{"hidden_size": 192, "head_dim": 64, "intermediate_size": 384, "vocab_size": 2432, "hidden_act": "swiglu", "norm": "rmsnorm", "positions": "rope", "qk_norm": true, "bias": "none", "parallel_block": false, "lr_mult_o": 4.0, "decay_fraction": 0.762, "batch_tokens": 16384}
Each number is 500 + 40 x the weight over the matrix's rms, rounded and kept within 0 to 999. Layers, rows and columns count from 0. Numbers have three digits each.

# layer 20 MLP down (transposed), 384x192, rms 0.151, rows 0-11, columns 0-191
488486500527537598528391534440504538471499503504490457524481467431500510458548528515498538500520423452554523520497499504504546546466537427481526520488496518515506497465483466503490527517507407442547449567513493465459467472589485579530517496468496579506541481463523522505463451515505529474545438502437495506471542557465499531535499482528511551509470515565564565454563505546474517455503512483512489495520491555529479535547495498544468463514595452547557468550444527489464501558516496572534491490526404472526488499478588563507542425552474520451489473571535494540529487452481466602
523511512457582540444529478533485541512502513560463543439567521487589564482449481442521498528530441562473489559425466524423475492492484521619471439551419463537478530542503520555601570547523531553462510494493498526463503541533411538523572520498500491483498466460565496480502473509491481453456489493484533475489459512477509521453496489446468466498570488545535501543511490455473579446464557503519574517483476450481463514456486452558453486487583464509447552490522466431461515490491533467506577488451553473495467487509522498529517497427496499535525495570508484486493526505522525502
496533534510542433541551540513482525506488531465536454520534450533485454459594493525486562441451426503534519539536505425552503564493462475535534524530527528546517482573477529502500440505498490458491527487482512463486548503506437520486488486510653487504506577495470517514475499454499466436461466473516516533475569483514432473546483515540470483499506512481423475425505543466445534490476541439503529415458488490472444428463554406389465507452474462478553529561482421562449559517495452500562503485515440500543564463486520513520535548548504518460470409453484460517503517505493505483
495464482495543489469490544517469533489497488505526450516472491431472486484521506504507477479514454521504506445535471543523514479487426474497451603533541570510475553480469449478486532563459435578463504506503530437483515505457558502469500500563492558525455524551484449501541536527524502513477490492470548502528448421515515564499511509550510526467517461473432538512507490541454502522464535479479509483462568486573482569510509521458438483568514526492563564440554571476542490540513519490424535549552552474555546479522474476497562514515518587551565510440475442493567519501484465468
521513485480481466512535504440478558531598549446480432548464417539483507418541471513480549512539516457440501495480497465529439434527523517511486598472463506532486491534511503538458511591455511508447528452470512422507522547545474523522527552518548477518498561499516482486518538529510413438443530508560505478452466458534515565477558520530510511484560521392501481515519513478480501427520518498537515480527488573529509474473513488421497507445444528546596561463494563447495554487536469484521483470447519470415530443515462499454512538438483508533569471428501474580498518539422495514
483536590408527545481481430553471511489458525495547542511443466438502478465528445570449473448510518476517502523524541499474483562491527472544477539572557461503509463510507479470528512519536508505464464434556500522484430437452460523484530523546478484566512494524520538450534504496495524440488446543530463502493469494493499477412523522476536553597452446496470389490601501443401460543475511505498463522508534544526490472510485483430536541497484528510555549467470487457530538595526463536450519542515541538532495477530468516499542497423505520518529531475488549559485649533444480439
438504502515608455573536553518540504506510486461481418529500478435531464569489417512515458527478456485610542578525490496531505518539485496458431463508550442502543438386473502477427501486544492483538462472508472437455527470446538482565472504524487443610542513470502450505538426490445574454515531531496541541505529480409481555495514467482520564525551486522525502493407586485549477447488518462462515522513500478508483488473532457476534402496477498542485526523519503551480520518502491491438521488539524492508489460511482439539520469494484483604460413537526501471582565556524480530
502498538495528508525573516513512500500544471515451517465460513519402458495535420577504445520477481494552505499479463514510479510509478497536558541445449557536470458474502508447514518490472507506488510481505576512477511475547523537482463524443544517510461449484443455439502568518575491461508561425487494448499566564509556474498444614505499487498525491500408517456503540592538459455547553490550510550472449498565499510461518453455502484521472468525557502450471538455498509532457510484643461495565540465503499479521455513542485515485409501500472457581505482471526466478497534496
508477409542463488535502509527441443521553491478492484438483483457539425514449504413557529470544517545498489487443462513491512481485500588454450481433443510517537540555482518491499446523500543507529470462457556511586454483507524443519471562453511507577550550500558548470556528452568484436471534500499507506532480536485500518544499509655470463498527488475457487524445519530534500552526492520544453504473520462553519469407517511507478570516533395554484502474484505545435466471621469501471511493516448488520473450507505489510551505512540512492568533531517573451535439459448436508
514465565508480465467439504484535496542429510490491468466483507474537490494518491535497498474513553432530512487492503530554524511539557574435561479436539448541543545484415453472451553491516510456514497464507537556530513486364564535502479491492487484489534525536506539576445522532488476492527435515558434455477479457483449487494468505503472442465546484490486463490517577482534491559552526481562551538505541475536456517551503434551442511438505513507445449487536429516472501530498474504536512516540525544466480580536501449492519539462528476551490474435523487513580466432458502501
524502513514516488461476509518505494541478525517480477496521485516515500467513507560500550462498460506553524442514484490498569452482490573496477507485459541444570492575464509472491563482517514498457477437489507497434453437455497539466571510445483596517504497525521520464481522558517483496514427515484554529554590604476470499485514579514507454467406558502511499471558479492493513490504481504526487512462498541568445605618539459497489574506539491541560547455513461521474488508442518470560467546477488393465477536537444530522521511525474469464467564479429571487488499531466427480
507473403507501482570434491520487497499509526503512490486483488447536458531518540481432530515432465484532423532428534477500503561476585549552519510495440485413461550509492465462527462567431501374533558532549459581470513523478485528504615476567485510518499426518497510540444493459440497503530538503520439443524458554451460511458482461459545496490509529503453453525557496518540435494492496473543417488480545487498446538534455465570535460492477520530541503490476540462510504555452574515435476498533487462509479509448472453511520550528508507544555448457544511501497485572507509529
# layer 20 MLP gate, 384x192, rms 0.139, rows 1-11, columns 0-191
481561574558523476487454484382558525526474480516526516450483491426517509519508514481442400515491565502467525533408558490515444538393483525529525535570509456471465561513470507470468448444495503579575496430481551481546530551501568559584468419547546510526473495537468541495537501523430461510475439471491531512511530478511506535495464427528553515537499520448478482543395473494549519502532445511537538532479490445494532549511524531492517516456576521483533486526510524496544524456460490485471556453529512527471470555447481562588496491449481482536502476553464512544471541514573439523
467544537503539496532565499454546503533430463580597556518446515488482535462523557385562519509577418464488426486431483515508639461539455520460384510448434549510488509500478527495449502475474482517397493493489513508522473438499507494523495481462501492483443578472540483518497480472498535475539571439520463526464531493495530468478504443469471495582487497461501520558485530456521460530584501488529515480489525448526483461476446541604479554559491530519470558473520589467562520450567513560497499456530469474509513552543514497482426543529491532554445513471532516512515406504545484476
505458475521493568473468482557516574568472571594536484546426505491517518515479469469473489510482534524568475441552470486467498569530479507513455531468526470501524499524540496554520524494491508540507531478504505525513464542488561469521487528421487464469500484493460566456514479522452479509505529508495461465491467513525490557489539455429520485454507469516422570516546521513553475492438525460547514539559506509461541537515470458474489498523495430428450479460517480475528537492515448463512531593500520453523467438511432447544497568510559516462497485504438452451473427537535511449
427467502495475540516506498443562449524501487496538509611477491542453488476565480518455429506504465449446481502478530572497496511483461587537457485466478485515486543451481562586471502502465515586538516511483469448543540612520544487565480474479549513538462508494488483489530510466522480506562452562573447496508452438528551454470459505528488436436525546536491505490463530505537481538461504419509527507472537529508415550549538524480509500500504452475481562452501449562462522555421507495488518550419553544449467523501463543544555522472485496506498431469493496446479485583550531565
504525512521512570459470480516511548473488519472511481490556540479491486507528502504443414404468494481517517584510497529504504528504510474482564592561559569566522483535507483494542536465501474500552430453506533462527625444546467514539407525503499486510610553507520483540508555487503524479456554501606498499576509488487540538551484539532468453524457441545466515467586399468461504493524532505490521507448416569493508522510499572538490415508533501475465449460486445512496561501577510556542517439493436465557459491516512534485558497464531505474434497495548528517517555502511552483
492485555585527543494457514492588424452499582556497502503492541450502510458433550470506501556481487475564475532519523537610452477485555507466519474423499549486436472548545467448462464569478415555456496480472516500447490500536469493518569525529496518515455413518506516534522442532465531509536497474483503493482476485530530424521492492539473500472396483502482507546567461475573556494519530512503503460545496442476475514522497591531546560553470473551487476516436561500539495505467443507526474505521476521509494472531498518590531447475512456484468505463480536497540504504541519526
511571488467485514498546572568548515505552464430516545486518510560415576482562499485444525516511551412433573540602524495484498481520521488502500515497545511561490493477453574553555407523443498527488485504463524590473503465427455485544518469445540490552529514502519491488400540531492512563524498515483533412572414519515507501431504528506516540457429431503482527478515557514477448456528537504424444510473560507505494511566510478505437532494580534493556552530521500528484557510442458421500503513518543545496530521503455449503507460529485541495549474460467423542517514508458532551
520501525430519486495536498446523492474405525476460514464572484462441492489447452439470503511507541609536496519507491508573537493512502497561478518530491563552507538465481502525468512559477532551492518487548513515476509435455534534467527548523478501459419512456462461473464529496493519489478485527441492494468396490524455533484540580455489476405521481513507506510548493390507449495521448498531510535505515520408558510513467530540475472425598550514465590509496543508414456530454549464530485476524524547413461515503429511508463448451508537488509550553469429537511513529466513615
571496533463525489482523500514465530479506554575477446509571528564560415500530517467521523518455532515585473514526513545488501473459572561435505480488471486537502486472464537488487503443429451461482508497537560544517515477484509538496523551488516481570522464511474516619431496460510480484464461508503461436494490513484514539521523547531464532459530512433472484528472561481508455511530481501439500562549538452485449516498496497514426491430542502452488468520514512450533546530449534547531496478582486557513401575468516504552498474496589509574506447482507452539537472499496487520
494553589463480564547503446536472583455481441508546442521488523481492450545471426541469456480553491480547523500447530493482520455452530411523469519514577557504505533493584476505536491556413522541511519530461506482506511479541560470456523602414464547553490524465474427482514590544468442459521531489561504467503470550514526549502475514609495455390495527554571480501558462493500466458451483498462473521485532497572497509475499564453511531534477467426464588499538503481492482511555536492493470512522518477499529552527445436553492511489504511522497527524469551500484550566540508489
515510468451516500489460490441494431511459461486526426476556452464577472511470554536425536529434445530521449519472454516488478468496560503532510456566540561388546585469510530481477466498472515457472559487521495502475522439517489453519491487505525463520481505522500502488521421475488516549491577485466487564536433500501434459472398450435508487549432539519555546424448461534494539467466464433546546472522486548500540554604467504525486468462560545441493452462443494535481632468465487482493534494472603466542451464516496511438486466516550545497500548498471470443522453557553535530
# layer 20 MLP up, 384x192, rms 0.146, rows 1-11, columns 0-191
529535447489515524503462427517475545512532580490477447541466462444469486459410511475499500520539557556555469543507455472544466569486529519464581539441598601473574495422521517556498499490521556507534528479497457508521543467527524495469535490484530497525497485544527456471448546634494507506479424448504465444480541533482535531518493466501524545482483516468485507519477470489451597491510445507531522633473477486464471520538505481518519469484518485473458477529425535534486452477505418572470481488439558562480507523537487510414511500503438542510486438491511487448451522494468514480
486519476501479480510515534473488472448515558524534493480494568463439458543397403540509465450468513471532498490501462467502527524572535559575459548481474451475477535447459527471491505446453519541470443515476427521454454478485563513516499514444530547534484504460504437524502475481462485478507454381554570484561478453522560424551487453508526491571522544514479577504488516531500614475599469479484516473507464500438483487537455563499528506522507471441462498439507569498473525523565492496467503517496513514469447495536518434486484482438498478499479530495481520478445453506502490527
556507526517524505507447522485547475466520469446502519478505489485502466549562477484479530527509478467454484496486507560522472435508464472480460503516485540480427469490475516433472512504519459472502466460525510500539472449472457523511478520521523495501535537530532436527481556493491500520504489497493552547480521501505545445471475537549542530521504524460536445486501446480489502518594471480407514461507520527464460472528387498535502474480453527626556535530498536577513525533481544543478542485494476535443509526486613511445607518519465530526476454486479526614548574470467454501
487492541534516474509535475566511523428588469494527498474436484470545524508434532544537456472558519535499547442539482497512473501495447505420518472552529496490552456441496524514489463486432450473526590545464519505509593519546531514469472519568464511466609442513418471533441459529537465460401569514513497504533499500518420495460504542432440504485546515579436489528466551461523503470510456547505515502509537476527513511550518512476560529471473540567482435472492517568477540549566490529468502450428550497505521465536469537492509485452533550533514577510513501503530548514519442527
512499483500457480495467507529501547406463484501503545444546469467473418525508467575485490453487534505525490521513481545486455435515504562554446507524516497582485558537515462520482515493522581469458539547468514436583489547470548461564424539501478481527518474503551540456509478496511491508454470545505462460474465540516536551455548519463486515522464477542451423436581565484453483531519553555426551536497467549535468502519492560538527570542510558496492509477491416521509568482480531537510523504505507550513456504493519545461450527476490476505511492460509457560475517500467485519
489502517475551506553571527598588467601476482549562555488442474506574526494488518567506511485486461517482412505511549518454544525494445523529554520440547502484480539519414547514509493515528469522449505494517465500532406496408501484595516513454491531513434513451531487524523420541455468428483566438434502470489508523562471507477511533504491533522451473516515537507500524441484485545611473515540582436542460554484501477521534514441500425522514467537489483470415467552434511492562538536532493504486575502524550512480481440522520479445456541463619497557473528515582526470533530554
499499476450494554501454518496586512470565514504414552543471535537482543511529500537456454478533507550522455556508383417477497513512603497487523532411498471529554411483425471509571497551527568536500508398514497486482541492494456529526511553516590431543471501469449422503471446534474446536504544462529445502480511501547441529534587504484542551400522466488444523517463469510475477510481521518502456519528521482492576493515492472534493565519486553462402543522577480525516482485463521487459558493616573504484508509448504475488510450539494558514528477478460562519491456483450456520
502498561445508525486527489484574467541554528525478479566492447453505566454459529501465509469473491469496513455563486521569566486475501508503526511545515501515506477536431462560530476517474507515460476496502485524480451448475531483556498452459486441554532507459488497437492494506553544543577512546418484532579451446516485521497479482439536504491537489526463509480567565489545440523414544512502546451454457498502497520530461452471557571427576530471517455502451510461441508505381489486494567474488512485481523440489546463532546525491488550538459453469467463483507468511577501475
433563465517499549507500473580530443497466455439525524540423523520472526503477507507483475469477544487485571477495533495501475436459454462537487524506554548473481476534525483534501441506564566500565551454555457451508536519521447493472476497531516446506519524454449467455558462529493477494480486486456527556447567540503499451512518485440528515475474480514503519554558457446404517500478467520537462407501516496444519494490529500473589516519484443478537489526484552478496470458507485469499540467401490475546581508504487547622468438530480446447458548497471492529492516486568541523
488447464472502533508491531543544460496505473490525523517450484485449515454422526531444431555443515505536480441506442454497494508533547484446518430428497523371445564461512524492525548498501581526493454563490523497549486514514520445512521509538572487482512500435557526498516542556525465484474477535502365514501445555509536499511490465598522477473429499507554537473500432445462571483510463485510532496495508505553440410470542588499517441529485512450521516533469473512524512479542503549496499515522496455405439488536510534568523499458491510524525518437507472457480482520534496484
495437517479554526513512471520555504463512499498550501532519500439493538532497547583478457476503573471470550523482561495564578523513445506494531523496456489496481469576483495568493535488498419551486591534470463361512515496527467459501530502490520472498487519569438474445528552517496489430513506465549477481499460533518524492482460507477537553521464530524468559488550441549537565438540463570533515582510470460426441503444535502525550516602506527444538457496515525517437436495508538458449490495478486471512536557510506547528466523458435471436547484503468505510500540447450521522